python train.py --n_layer=12 --n_head=2 --parallel_block=true --lr=0.00571
Each number is 128 + 24 x the weight over the matrix's rms, rounded and kept within 0 to 255. Layers, rows and columns count from 0.

# layer 8 attention output (transposed), 256x256, rms 0.262, rows 83-100,211-228, columns 0-127
[[129 144 112 116 133 137 131 142 104 123 157 170 109 118 134  93 139 125 134  78 105 125 160  80 114 115 132 107  99 144 137 124 103 100 130 112 143 102 159 114 119 122 152 117 165  95 153 127 140 146 156 103 162 147 107 134 122 130 121 108  97 151 115 151 128 114 119 125 140 119  96 151 144 132 186 106 136 117 140 153 163 110 127 126 107  78 119 131 154 110 124 144 119 114 100 135 123  99 112 120 132 134 173  80 149  72 150  89 126 148 147 107 137 117 116 124 156 141 166 124 126  92 150 134 144 111 119  82]
 [ 94 136 129 113 157  88 126 113 101 153 150 127 104 109 153 119 121 126 118 106 119  99 120 129 106 133 135 144 100 134 120 109 135 157 149 141  81 105 129 143 167  93 105 168 124 135 142 119 109 133 143 135 155 147 124 134 172  88 139 126 149 129 155 144 188 156 140 117 160 172 140 147 134 131 135 162 135 139 151 119 127 132 121 114 134 118 122 104 121 124 116 145 133 138 105 140  97 132  94 108 113 176 108 152 109 107  93 117 111 157 123 109  94 114 107 147 108 105 195 132 159 116 172 120 151  84 117 133]
 [104 130 104 109  97  87 149 136 103 156 137 160 153 130 122 145  78 126 146 180 152  89 157 107 137 106 152 127  89 114 120 124 117 132 157 161 104 109 144 154 106 116 179 109 137 124 121 118 154 136 131 134  93 150 113 122 148  85 153 130 151 113 146 135 121 102 112 150 119 149 144 128 108 106 150 127 126  67 150  96 135 128 160 116 156  79 146 128 111 152 148 157 138 113 129 158 111 147 121  76 110 146  87 138 108 102 152 128 168 126 164 105  92  95 147 173 132 114 124 145 131 127 141 135 102 129  86 149]
 [111 129 110 134 127 129 159 143 154 124 131  89 134 123 143 102 143 140 121  82  83 130 138 131 113 173 132 137 199 112 101 144 152 166 133 188 167 118 123 116 122 125  98 122 104 165 118 108 160 103 124 136 130 151 133 103 140 114  85 148 122  97 112 119 138 158 107 112 113  89 195 123 160  88 125 116 135 119 151 115 121  87 104 163 126 108 150 135 134 130 139 167 135 146 184 143  77 130 139 122 153 112 135 143 166 131 103 136 149 149  93 150 154 135 129 144 128 102 173  93  98 124 130 178 147 153 135 113]
 [124 121 113 138 141 124 167 170  86 129 191 111 119 124 117 114 140 145  98 137 148 123 139 138 100 142 162 137 153 151 130 139 148 137 119 165 122 121 141 118 120 108  94 108 131  78 118  99 133 152 130 127 127 127  87 144 137 164 131 130 123 163 123 167 119 129 144 104 120 135 141 106 114 128 134 131 103 156 166 137  92 171 144 141 114 172 101 121 113 145 124 124 150 150 142 152 144 119 138 163 119 160 119 134 147  81 136 121 103 137 108 134  69 139  93 156 148 130 126 112 145  86 142 125 118 159 108 124]
 [101 150 122  85 147 154  86 114 119 148 123 114 150 146  94 128 111 115 105 145 129 125 172 163 122 146 115 151 117 133 128 149 124 149 118 122 164 119 163 123 155 128 151 163 161 110 125 102 105 116 109 148 106 131 113  93 151  75 140 115 153 166 119 144 135 137 144 149 102 111 114 105 150 108 118 162  95 130 127  98 132 125 138 116 135 139 151 141 157 150  81 148 110 160 126 135 135  87 143 130 168 133 136 151 174 145 161 123 117 112 113 120 138 108 156 131 136 120  90 150 166 127 108 117 117 163 130 114]
 [118 104 136 146 141 130 166 127 146 150 149 124  95 100 118 130 137  94 120  79 144 120 115 150 132 107 132 145 141 171 149 147 113 143 124 129  94  86 177  99 141 110 117 158  89  99 149 160 135 157 158 147 121 154 112 142 106 146 176 119 135 112 146 131 129 128 148 114  98 139 124 131 153 130 121 115 122 115 184 159 126 162 154 149 164 144 148 137  82 151 128 105 147 135 150 128 167 127 134 109 112 142 123 162  95 112 113 144 118 123 115 129 139 122 137 142 138 138 212 115 180 112 109 147  97  93 150 113]
 [149 154 107 160 150  80  96 122  93 113 165 108 136 108 158 131 172 143 145 102 149 124 149 122 127  85 127 153 140 126 173  97 151 150 139 113 116 146 125 129 123 144 162 125  77 119 141 108 119 146 157 121 122 125  52 129 111 166 123 127 140 125 137 110 111 119  99 181 161 141 119 119 147 153 147 146 157 124  82 156 112 147 142 132 172 131 129 139 114 149 129 111  92 107 114 124  99 121 116  93 137 124 145 124 147 127 117 118 117 108 172 100 146 135 155 116 114 123  71 140 111 115 124  87 128 156 121  90]
 [132 144 146 112 127 103 122 106 117 106 113 117 159 149 114  88 175 123 125 113 126 106 175 142  85 137 113 144 128 125 119 138  91 133 135 161 121  74 134  87 132 113 138 164 135 165 153 130 146 123 145 150 148 119 113 140 125 132 102 182 103 105 130 121 149 123 107 108 144 138 152 113 119 122  82 164 122 106 122 139 128 117  65  86 125 145 172 137 138 108 108 144  66 128 164 120  96 106 133 125 115 105 134 142 129 128 117 113 143 148 137  96 117 121 180 129 144 147  89 122 107 153 123 128 135 190  96  98]
 [140 176 106 174 115 153 103 134  90 103 130 149 188 125 116 116 116 111 116 134 164 114 170  89  90 161 134 103 145 127  91 138 152 140 122 142 136 101 119 103 101 100 109 102 139 108 102 127 133 133 150 112 123 124 167 116 122 157 159 124 188 133 151 142 117 115 140 136 120 164 109 148  98 142 145 104 114 153 139 125 138 140 137 154 134 154 110 137 133  75  95 131 130 135 141 113 173 120 128 142 125 100 112  90 135 114 118 146 157 105 147 112 119 118  89 130 145 152 109 137 115 155 113 153 101 145 120 142]
 [134 105 110 130 130 144 129  99 141 107 102 103 104 106 120  96 139 143 149 128 141 144  83 144 138 120 140  92 142 154 182 139 159 122 110 127 117 134 142 143 160 147 150 158 111 128 111 127 117 154 115 143  94 147 102 162 138  95 140 113 136 135 183 151  90 127 131 134 182 120  98 138 157 140 139 146  94 158 117 107  78 144 131 103 119 141 114 140 133 132 146 127 142 132 142 152 180 130 143 103 139 175 102 104 132 154 120 111 132 114 137 134 117 103 131 122 110 129 222 137 141 128 119 139 118 143 112  90]
 [110 160 116 140 151 150 129 142 117 114 120 136 142 150 132 132 130 116 103 151 156 144 112 137 155 144 110 144 142 170 113  90 180 129 152 137 193 182 110 143 107 116 103 118 115 133 147 113 112 117 145  86 122 168  97 161 115 147 186 111 120 135 130 150 126 124 132 140 150 182 143  94 125 148 117  98 128 100 125  97 138 127 170  70 165 144 130 138 147 107 147  96 145 108 133 137 110 151 123 127 136 119 135 100 136 137 125 117 112 148 119 126 110  99 137 101 118 163 123 122 112 118 172 148 162 106 130 125]
 [111  95 159 156 124 109 118  86 103 122 136 123 144 114 126 133 153 154 130 181 132 132 130 140 158 133 125 140 118 151 132 149 119 123 157 109 153 149  74 144 103 167 144 149 142 127 159 134 130 108 124 109 146 133 122 121 134 119 109 131 140 111 131 120 130 122 119 110 122  87 124 143 143 150 150 119 125  84 105 156 171 119 133 114 142 126 114 131 144 161  79 107 138 146 151 105 134 111 117 143 153 136 121 104  93 140 138  98 167 129 138 124 141 150 130 121 153 113 110 145 132 103 107 144 103 100 140 147]
 [149 164 135 136 145 135  67 130 134 130 133 153  82 131 121 132 122 122 174 126  75 155 118 145 144 142 132 125 173 133 156 108  86 132 100 117 144 115 144  93 115 141 148 137 138 131 175 124 135 112 131  91 120 119 136 131 164 167 136 147  90 109 163 111 134  95 101 117 128 139 139 143 135  92  79 138 143 121 151 170 138 150  82 128 138 169  99 144  94 126 133  87 101 103 174 115 118 123 118 117  99 130 101 193 166 140 173 135 123 135  85 128 153 137 172 144 124  96 127 149 119  89 109 139 154  81 147 148]
 [112 149 132 138 120 151 128 142 137 149  99  74 140 111 109 148 134  96 167 126 133 110 103 159 136 121 127 149 119 110 132 141 149 156 105 130 168 121 153 106 139 143 121  96 163 166 149 116 127 134 123  90 133 143 112 124 133 126 138 121 146 141 126 117 116 108  91 107 181 103 151 130 114 149  91 111 105 139 136 111 170 135 139  98  66 104 127 152 146 119 185 106 119 156 165 151 129 114 136 119 125 128 119 111 136  54 137 127 152 115 114 136 145 149 150 138 140 144 115 124 119 121 110 133 125 132 154 120]
 [146 142 112 136 111 117 160 151 124 123 138 118 123 137 136 122 103 122 188 155 126 151  99 146 117 132  96 150 144 128 102 103 118 102 119 127 137 109 127 136 144 131 132 131 152  93 123 154 126 116 108 117 126 135 105 114 125 152 125  87 129 163 112 122 112 156  99 154 122 135 114 119 154 144 110 133 112 147  97 161 135 153 146 145 162 164  90 122 140 117 120 143 119 168 107 166 160 132 168 107 112 122 126 108  86 116 126 128 120 133 127 104 100 166  70 143 134 109 122 122 109 128 136  71 115 129 116 116]
 [132  95 122 127 129  95 116 140 131 110 143 131 142 159 129 147 101 119 120 151 110 114 113 115 135 134 113 120 122 160 130 156 143 135 127 126 162 110 136 118  88 108 131 103 126 136 154  77 115  58 100 108 119 170 122 121 106 116 146 105 120 155 111 134  98  61 148  94 160 121 122 118 110 127 129 125 113 103 173 140 144 128 142 125 142 138 126 128 141 135 157 130 123 136 143 128 127 111 125 156 108 138 177  92 130 160 107 115  94 152 120 115 160 152 151 122 174  90 128 108 141 115  75 111 150 112 102  73]
 [142 123 111 156 121 164 108 128 156 139 166 144 103 131 147 132 144 143 121 140 111 151 108 144 126 111 122 135 151 127  97 102  98 110 117 142 159 128 101 136 113 139 135 130  95 116 145 124 119 130 136  96 138 109 106 145 113 104 146 118  87 140 108 128 129 139 152 105 110 100 118 140 103 154 187 160 139  94  72 115  86 164  79 161 127 127 155  99 130 167 102 121 114 150 142  74 187 174 117 151 118 129 149 116 149 110 122 138 162 132 141 119 159 151 111 118  95 171 124 137 118 129 148 106  67  94 151 155]
 [163 121 114 174 130 144 148 103 140 167 118  78 141 137 100 163 112 129 103 157 157 125  85 138 167 197  94 143 152 109 140 139 146 142 110 135 128 166 164 176 114 126  82  99  97 147  95 174  82  53 112 148  96 106 115 106 167 102 158 177 139 128 132 111 104 130 112 147 134 134 147  93 122 118  43 152 113 131 119 125 135 101 123 150 155 175 117  89 141 109 156  97 114 150 128 128 139 139 143 127 114 115 121 165 127 140 166 152 122 111 146 154  97 127 151 157  98  97  95 131 131 147 116 128  86 120 131 148]
 [153 168 146 124 143 128 164 115 181 114  70 125 137 189 100 135 114 157 151 144 135 150 145 117 116 139 108 108 143 101 176 193 144 109 132 131 175 180 163  95 130 179 148 159 187 105 126 153 145 134 117 118 104 102 135 107 101  93 104 142 121 126  90  95  93 121  94 145  98 113 168  94  69 111 159 120  97 124 104 171  84  94  68 143  84 110 132 169 138 132 136 102 136 109 131 150 168 103 102 169 148  76 181 121 128 151 130 159 131 122 152 178 155 177 188  96 163 149  95 104 120 115 139 119 108 173 151 118]
 [ 98 128 130 171 129 173 110  41  87 109 101  77 136  99 139 114 202 135 132 105 150 124 131 158 126  87 148 111 142 112 159  88 120 168 121 123 120 158  86  99 133 104 105 118 173 138 146 197 107  95 140 145 140 147 107 105 110 177 144 144  92 156 136 161 126 130 138 104 119 113  96 124 145 141 112 137 163 165 127 167 135 127 132 109 127 125 109 114 125 114 146 114 146 139  74 124 160 155 145 162 162 121 171 113 131 127 123 119  90 119 105 142 108 164 133  95  98 110 146  88 150 118  88 123 121 120 133 116]
 [118 111 157 140 133 110 116 140 107 148 120 148 107 151 125 124 115 122 142 164 160 153 124 175 116  83 108 145  53 132 126 115 109 124 146  56 119 160 144 133 118 119 125 159 136 106 183 161  66 116  91 136 113  80 134 173 103 146 138 136 145 190 129 155  92 108 138 143 154 140  84 134 132 123 110  96  94 162 101 163 122 175 143  76 119 203 112 165 161 150 111  97 136 111 123 129 133 104 101 159 121 112 122 116 110 138 159  83  85 115 165 130 122 130 136 130 121 161 122 141 118 135  95  93 142 109 137 171]
 [117 122 135 116 108 143 132 141 169 123  94 163 106  81  89 166 106 118 165 118 117 132 117 147  92 127 128 147  88 112 128  93 115 126 151 106  98 136 159  96 143 132 137 146 122 168 138 155 131 113 121  93 106 155 105 160 145 114 155 117  99 127 110 107 116 116 108 140 136 108 136 132 177 159  69 114 111 101  86 109 156 102 118 108 122  69 173 167 130 101 135 138 102 130 115 100 149 145 130 107 100 106 141  58 139 146 117 149 123 118 149 121 175  91 120 116 102 157 113 100 118 161 119 112 127 107 167 129]
 [155 126 150 158 108 143 184 133 113 119 141 119 103 152 110  84 107 127 165 117 105 140  58  65 144 128 104  93 106 127 133  82 142  81 119 142 120 182  81 120 125 140  91  79 109 114 150 152 149 125 137 106 160 114 138 142 136 139 120 135 148  94 131 126 105 108  56 118 152 151 120 136 122 152 155  75 153 125 130 190 167 120 102 136 157 100  90 132 111  79 151  86 131 110  92 136  69 133 132 120 105 138 143 147 100  69 143 121 134 109 158 150 109  88  77 147  95 103 109 107  74 123 207 185 114 105 126 137]
 [118 107 127 139 116 135  87 129 123 104 153 126 114 147 132 106  75 129 131 176 176 155 143 133 133 155 134  97 104 102 119 143 213 143 112 129 131 157 104 180 123 185 131  95 134 183 138  90 115  83 175 127 163  92 178  89 159 131  88 119 107 167 139 137 142 127 150 130 165 126 127 153 153 128 135 142 142 123 115 117 115 101 144 134 150 110 117 111 122  93 134 159 125 133 106 181 117 118 114 166 154 116 132  83 179 123 125 109 125 168 135 114 116 139 117 138 115  97 142 137  96 162 163 117 141 152  99 166]
 [112  95 144 122 100 142 145 171 182 149  94  94 119 168 139 132  92 154 138 190 104 141 106 130 144 125 123 129  96 137 125 134 110 114 127 124 148 105 157 158 134 115  83 104 166 113  83 128 180 102 102 123 144 116 157 168 130  98 171 140 128 124 118 130 127 146 149 106  95 142  67 129 124 110 191 109 157 131 161  84 105  92 136 127  98 146 140 114 126 118 132 153 140 154 163 135 180 148 149 138 114 129 117  92  54 159 103 110 109 134 123 107 121 132 122 148 107 134  63  59 133 134 128 146  75  90 167 138]
 [158 113 107 181 106 126 168 139 135 126 107 150 124 117 143 167  70  97  85 130  95 146  86 108 131 118 105 120 118 110 161 114 113 122 149 128 115 158  86 133  84 110 114 124 125  76  84  89 129 110 148 132 127 105 146 136  77 183 119 110 158 120 120 131 124 143  84 111 109 152 144 129 193 142 160 123 133 158 128  96 136 152 199 175  93 110  51  81 159 127 137 130 199 153  89 118 149 122 145 158 148 149 114 140 142 123 134 130 103 147 150 173 133 107 128 110 147  92 184 109 211 121 140 117 129  51 150  92]
 [129 117 126 111 144  94 162  65 169 137 100 116  81 134 117 136 112 156 160 134 123 156  93 116 124 102 130 159 111 163 142 148 110  63 151 114 140 146 119 164 150 148 129 160 133 135 168 144 151 131 119 125 130  84 122  93 163 125 118 117 127 122 114 115 159 100 189 129 121 128 149 124 154  99 145 135 118 101 123 118 123 129 155 116 116 131 152 143 132 104 150 148 184 144 104 141  97 122 141 120 146 174 161 169  98 142 125 116 134 152  87 124 154 164 139 129 109  77 112 101 143 122 144 123 154 136 118 157]
 [114 156 126 120 136  86 134 147 109 109 127 185 127 115 118 137 143 113  70 143 101  87 140 122 124 128 134 150 135 147  83 117  88 154 109 132 163  61 119 134  68 126  98 102 143 142 189 151 144 108 123 165 142 122 137 105 112 153 129 160 123  97  91  89 169 141  85 152 123 127 124 151 105 137 112 141 139  81 133 180 147 130 167 130 137 131 156 164 165  96 110 117 122 136 120 139 105 152 129 191 103 127 106 132 117  85 144 123 101 151 151 117 149 132 119 122 126 141 139 117 105 112 129 140  98 111 152 205]
 [151 119 157 107  85 142  92 114 134 126 103 134 121 121 130 147 100 111 135 120 130 108  86 123  99  93 169 133 108  86 158 135 103 109 117 157 118 140 157 121 141 170 140 155 112 143 103 141 110 103 131 143 114  74 144 111 154 114  81 135 140 137 111 119 162 124 110 115  99  82 140 131  92 131 186 128 116 163 156 165 163 120  71 163  87  97 163 135  86 134 129 181 128 155 123 146 131  88 114 128 123 149  90 104 178 109 153 122 151 143 155 138 155 179 148  88 132 126 117 155 144 135  70 129 119 168 120 146]
 [135 132  92 138 159 134 154 157 162 135 127 131  79 143 138 169 131 130 162  67 120 100 114 122 151 126 151 151 157 112 158 160  71 153 102 157  89  94 136 138 156 119 144 111 139 121 165  89 120 108 133 113 129 100 148 160 126 118 131 149  84 189 113 127 114 180 122 136 161 119 146 135  96 114  82 120 151 156 104  88 100 142 134 105  97 161 179  82 127 104 191 165 144  66  97 160 137 140 130 113  93 135 142 164 166 109 126 121  83  87 149 101 125 105 143 120 128 167 130 101 121 148 157 124 114 159 106  86]
 [ 81  75 121 102 102 153 164 124 129 109 124 136 158  98  78 133 157  76  74  99 102 106 136 128 115 107 126 128 128 132 135 119 166 132 142 114  95  84 114 147 134 101 112 140  92 136 116 156 144 138 112 178 151 127 111 109 107  88 116 123 154 117 128 173 129 139 180 138 137 124 150 109 147 106 162 129 125 115 131 114 118 108 130 145 112  88 139 112 128 116 150 150 140 136  86 110 146 123  85 169 147 103 121  73 104 106  99  97 153 140 136 141 154 130 113 107  92 166 175 110 123 149 128 106 101 144 154 157]
 [149  86  96 143 156  59 151 140 127  87  66 151 120 137 129 129  99 182 103  78 118 142 131 151 107 141 141 115 191 137 149 149  99 128 115 149 109 167 114 141 111 141  81 104 117  58 111 144 118 177  99 184 137 141 113 103 140 143 142 113 105 158 126 109 153 163 119 176  87 107  81  91 105 127 152 143 134 187 123 132 113 114  97 110 200 127 143 119 136 131  93 132 165 109  88 107 198 136  82 137 121 100 137 155 127 170 126 123 111 178 152 143 111 131  97 105  78 120 192 109 135 165 113 108 135 129 119 103]
 [ 99 127 139 126 126  86 110 103 108 147 100 127 124 147 176 141 154 134  45 152 197 111 147 127 114 121 206  99 129  82 145 172 148 169 189  96 125 156 115  97 139 106 130 157 134 181 109 144 132 153 141 145 128 116 158 140 148 133 117 155 160  90  96 149 143  92 150  74 135  82 134 127  86 113 131 134 155 138 115 111 123 102 101 134 121 123 127 152 119 115 104 120 126  86 130 129 104 134 126 136 142 119 149 151 180 135 146 124  94 115 142 168 156 119 164  96  90 124 105 147 152 135 130 184 112 138 146 134]
 [157 137 133 127 148 123 153 109 107 150 118  90 135  90 100 130 134 131 132 115 139 154 180 157 138 129 151 149 120  90 106 123 140 120 171 129  96 165 123 118 137 132 149 118  80 128 126 128 152 155 157 157 133 111 120 149 147 145 101 105 121 111 109 109 147 185  88 172 119 161 104 163 120 122 161 126 106 147  62 130 111 161 190  89  90 158 132 169 140 158 119 132 124  87  96 104 119 157 136  85 180  94 113 120 139 118 129 119 136 111 134 113 102 135 148 130  62 156 120 124  73 115 193  98 114 106 156 161]
 [124  78 109 123 138  98 134 153  80 127  90 131 149 131 129 122 120 131 159 105 153  95 137 122 143 144 119  99 131 143 164 133 151 112 108  97 131 127 153  96 121 113 139 134 132 113 132 130 110 173 133 130  95 135 139 152 157 139 133 174 153 116 119 134 108 156  79 132  64 115 115 114 167  92  93 120 108 120 163 137 127 121 170  90 121 131 101 150 120 116 170 103 129  90 143 175  73  53 129 110 156 154 122 121  98 155 124 107 103 139 113 154 107 132 156 108 128 127 113  97 109  96 150 152 155 136 119  48]]
# layer 8 attention value, 128x256, rms 0.202, rows 84-101, columns 0-127
[[158 133 111 103  92 133 108 104 103 106 195 132 114 143 148 107 138 181 141 140 123 113 189 130 121 135 107 142 106 142 102 125 106 119  87 146 117 129 139 145 107 121 171 137  98 154 161  96 137  89 164 143 108 122 157 125 142 142  99 108 106 150 157  94 149 118 104  92 147 117 137 140 178  85 136 114 146  92 148 102 106  91 127 149 148  96  90  99 110 165 126  89 156 127 152 149 130 114 150 123 139  94 101  88 103 127 129  76 130 169 119 154 131  90 118 141  84 160 140 159 128 120 124 137  82 158 105 185]
 [ 90 147 180 145 129 134  73 151 111 138 131 102 114 131 146  95 101 147 125  91 145 161 114 142 129 137  91 110 160 141 143 118 123 121 145 118 107 149 134 173 135 111 175 134  96 112 164  91 137 108 131 131 150 116 155 158 117 103  77 149 124  78  94 146 159 141 166 171 134 129 143  67 103 153 144 149 110 111 127 134 100 102 151 126 143 174 144 159 176  99 140 116 143 141 111 136  91 129  91 132 174 136  89 127 106 106 116 139 162 169 165 132 103 123 121 164 159 141  98 144 139 120 130 137 127 130 121 123]
 [131 128 181  83 141 118 123 129 140  96 179 131 121 110  97 155 161  98  66 158 165 101 148 111 116 150 150 104 135 105  99 139 135 122 102 126 166  99 142 108 156 145 132 145 136 135 126 115 110 142 130 112 124 131 103 117 113  98 127 105 170 161 140 102 135 146 147 139 133 137 146 144 124  95 147 105 143 114 131 145 132 113 116 123 129 139 136  91 122  98 109 118  97 102 114 146 126 125 158  62 120 135  86  93 104 109 152 152 142 155 132 138 110 124 102 135 127  74 136 161 166 142 117 120 147 159 103  87]
 [164 163 141 121 124 120 150 145  97 109 133  92  94 150 103 136 119 170 114 144 110 148 175 118 164 164 125 109 106  95 123 118  97 158 133 149 138  88 150 142 129 151 125 103 126 169 121 131 121 128 112 120 179 172 160 134 102 140 102 117 154 173 147 132 184 110 121 139 100 129 137 131 160 143 103 132 159 185 124 145 110 145 132 176 111 111 125  87 141 144 120 109  98 139 125 186 122 140 151 127 116 129 156 164 109 102 132 148 138 107  87 108 103 118 134  78 129 158 132 165 125 124  77 119 131  77 115 153]
 [150 132 112 150 162 161 117 120 124 146 129 124 110 125 127 156 127 120 147 129  94 136 134 126 108 108 134 134  88 130 137 142 140 129 122 130 116 144 146 125 105 124 135  97 114 135 146 136  86  93 103 131 138 119 169 111 119 125 131 107  93 159 163 138 133 133 134  95 125 128 130 147 139 124 124 168 167  93 106 107 126 110 128 154 162 127 119 117 137  99 173  98 123 148 133  66 138 126 140  85 130 103 124 134 116 123  78 154 180 158 144 154  77 153 151 110 167 168 131 174 170 130 108 117 140 146 125 152]
 [156  97 105 104 103 135 131 117 143 127 131  72 124 170 107 132 125 101 135 115  82 154 159 103 117 140 160 120 150 154 184 127  82 148 183 105 111 152 127 131 130 122 125 163 118 125 165 146 123 112 126 138  59 129 114 135 114 111 150 145 129 152 129 192 126  95  88 167 115 112 117 134  94 121 103 128 152 162 120 145 138 127 124 151 106 127 138 158  95 147 148 135 135 152 156 132 132 165 164 138 148 131 109 100 104 150 132 130 158 118 103 102 133 132 126  87 209 119 157 105 144 124 140 160 100 136 132 141]
 [109 151 157  84 137 160 137 105  88  99 118 147 102 100 109 157 129 165 148 119 137  90 135  97 108 149 120 165 127  94  58 175 142  92 187 155  89 150 124 114 128 164 126 135 106 124 155 149  99 143 145 136 147 115 106 127 114 154 123 111 136 173  83 163 108 101 159 154 159 122 132 149  83 127 129 123 102 153  95 117 106 121 139 141 117 128 105 143 160 134 129 112 122 137 139  93  89 154 151 143 143 116 127 137 121 104 111 133 125 103 137 125 171 107 134 113 102 115  96 172 152 132 166  93 122 125 112 118]
 [153 135 171 100 105 126  97 113 133  99 128 131 118  91 150 186 120 159 153  78 100 168 110 164 138 117 153  85 169 119 134 111 133 117 123 166 134 102 160  95 110 100 130 120 140 130 112 177 116 149  83 105 118  97 105 112 142 109 143 134 143 109 115 154 126 141 171 169 140 107 115 115  92 122 135  93 130 153 115 177 108 111 128 114 183 142 136 100 127  98 125 138 122  96 146 178 142 144 132  94 112 111 118 159 144 132 130  83 100 164 144 113 101 127  98  92 128 155 115 176 136 141 108 129 130 136 115 140]
 [164 163 114 141 150 166 146 164  95 147 109 130 146 153 137 102 117 126 134 121 107 137 116 103 121 121 161 121 135 123 113 173 155 138 122 121 105 178  94 115 116 164 144 148 143 105  86 124 119 118 169 145 132 159 150 151  79 155 112 164  83 114 178 137  88 134 126 146 114  82 107 119 174 120  93 101 117 160 143 123 115 131 162 179 194 122 102 129 107 109 160 155 101 118  83 140 112  92 153 134 131 153  98 116 108 112 128 139 120 137 147 133 108 122 128 127 105 119  93 120  78 127 103 113 135 142 102  81]
 [120 117 117 160  87 141 202 156 145 161 115  74 116 134 161 116 115 138 133  99 123 134 107 104 141 100 120 101 108 113 158 143 136 138 152 136 130 109  96 120 117 137 129  87 157  76  89 127 109 116 129 119 133 121 130 136 143 204 101 133 162 118 108 133 157  60 143 161 107 129 103 110 116  78 116 157 133 144 118  92  96 128 104 124 111 124 113  91 189 166 111 169 168 100 109 114  99 104  72 133 154 175 102 125 138 155 159 100 110 120 125 135 110 131 141 127 123 131 138 103 112 164 151 124 112  83 160  99]
 [162 153 168 115 154 128 135 109 124 151 176 132  90 167 160 109 126 141 126 109 109 162 148 129 120 145  94 141 133 159 114 120 128 119 125 121 101  79 118 162 142  70 118 118 165 122 145 149 110 151 126 134 150 173 125 196 148 130 127  96 104 120 103 123 129 129 164 133  83  86 136 147 110 119  91  91 159 155 112  86 147 120 139 130 135  98 103  87 128 121 114 125  98  79 144 111 116 109 136 123 148 114 174 123 142 101 140 134 115  98 160 142 127 139 116  96 126 108 121 159 157 140 106 140 143 101 153 128]
 [129 120 113 118 168 156 177 127  98 169 106  89 112 141  92 112 104 125  91 175 171 113 108 138 126 147 138 146 110 120 123 120 118 112 105 108 158 141 163 126 100  91 110 130 108 155 118 135 151 165 129 121 111  98 101 158 116 120 123  74 130 116 116 160 118 151 110 124 161 123 142  89 131 126 157 140 144 115 173  92  98 124 138 163 160 176 112 130 139 134 132 121 178 144 122 106 110 150 118 154  98  83 136 108 151 148 153  63 122 116  70 167 124 152 153 131 160 116 136 139 124 139 101  93 119 132 107 172]
 [ 75  98 118 115 113 117 137 162 101 128 129 140 112 116 122 109  94 143 144  99 131  95 194 135  92 130 150 150 133 114 110  94 132 174 147 107  90 134 149 149 125 138  96 114  97  79  68 121 149 114  92 142 135 133 129 136 144 120 130 102 116 158  84 101 130 164 119 127 173 156 115 144 137 145 110 100 158  89 144 133 139 128  98 127 104 128 144 131 122 121 175 131  93 105 176  75 119 108 139 171 125 129 111 162 166 118 147  92 109 146 129 153 155 155 126 138 139 105 125 111 113 104  95 131 187  90 119  95]
 [130 127 165 121 110 128 140 137 124 147 161 143 149 156 127 115 160 135 151 125 101 109 133 104 143 160  92 136 117 128 148 112 139 113 125 125  85 130 172  97 111 147 151 122 131 107 118 132  55 117 173  77 122 133 158 140  75 133 122 156 129 176 130 140 144 100 154 125 158 111 101 137 124 151 156 134 108  56 149 120 127 103 108 145  92 148 139 105 164  83 111 103 125 141 113 118  89  90 181 141 170 120 108 187 114 155 123 152 122  92 138 145 137 161  95 132 107 116 115 127  81 135 123 168 123 161 123 114]
 [134 123 109 130 120 137 154 138  98 124 146  90 143 129 144 114 146 109 124  86 132 117  97 132  78  88  91 154 126 191 138 112 110 129 113 128 174  97 146 181 142 129 104 155 111  77 106 115 120  96 152 152 123 130 126 112  84 126 122 131 138 118 125 117 128 100 121 116 119 129 140  94  86  87 154 191 120 146 184  85 120 107 133 160 113 150 119 149 145 144 149 129 129 116 165 150 119 138 101 100 111 185 139 149 143 117  95 153 135 108 131 120 107 122 139 112 117 121 168 110 161 160 153 139 114 145 119 129]
 [121 186 129 168 135 166 161 143  39 181  95 123 137 168 119  94 161 118 147 119 102 120 114 139 100 134 137 132 144 173 127 125 104 140  62  83 117 121 119 105 113 132 116 141  97 175 137 111  74 136  70  97 132 112 140 124 131 165 115 147 162 118 175 105 148 160 134 109 125 128 131 102 145 111 120 107 144 146 147 164 120 139 113 140 135  92 136 115 121 105 105 110 102 130 109 112 152 167 136 102 154  97 127 125 135 131 140 124 105 128 140 123 121 166 121 112 136 129 121 144 173 133 164 135 157  93 108 151]
 [ 76 146 128 145 102 154 180 134  69  79 125 144 137  96 123 163 127 115 145 124 146 138 142 125 165 112 106 169 130 124 128 179 139 101 110 117 125 154 125  98 144 143 108 111 117 121 155 176 168  86 144 107 153 124 146 107 101 141 136  74 141 118 135 148 124 133 164 105 162 118 111 134 151 107 160 129 149 125  92 118 182 144  98 107 115  94 101 102 121 162  98 137 126 129 150 126 135 138 128 154 110 135 134  93 102 159  99 120 115 129 102 139 132  89 138 163 165 135 132 163 153  38 107 147 144 134 151 112]
 [116 110 144 106 102 130 152 145 130 116 143 115 135 155 141 106 127 118 109 138 136 157 142 114 148 114 143 136 131 143 128 114 112 142 126 123 114  88 131 119 134 149 121 114 117 143 118 124 109 147  97 109 156  82  95 131 153 133 144  90  85 143 152 152 120  95 152 143 141 116 105 122  98 119 158 132 147 133 101 153 128 103 142 126 122 200 144 103 129 107 119  76 102 128 106 143 133 119 104  92 199 167 126 130 152 150 127 130 130 147 168 152 165 141  76 115 120 124 122 117 128 106 143 125 117 154 154 149]]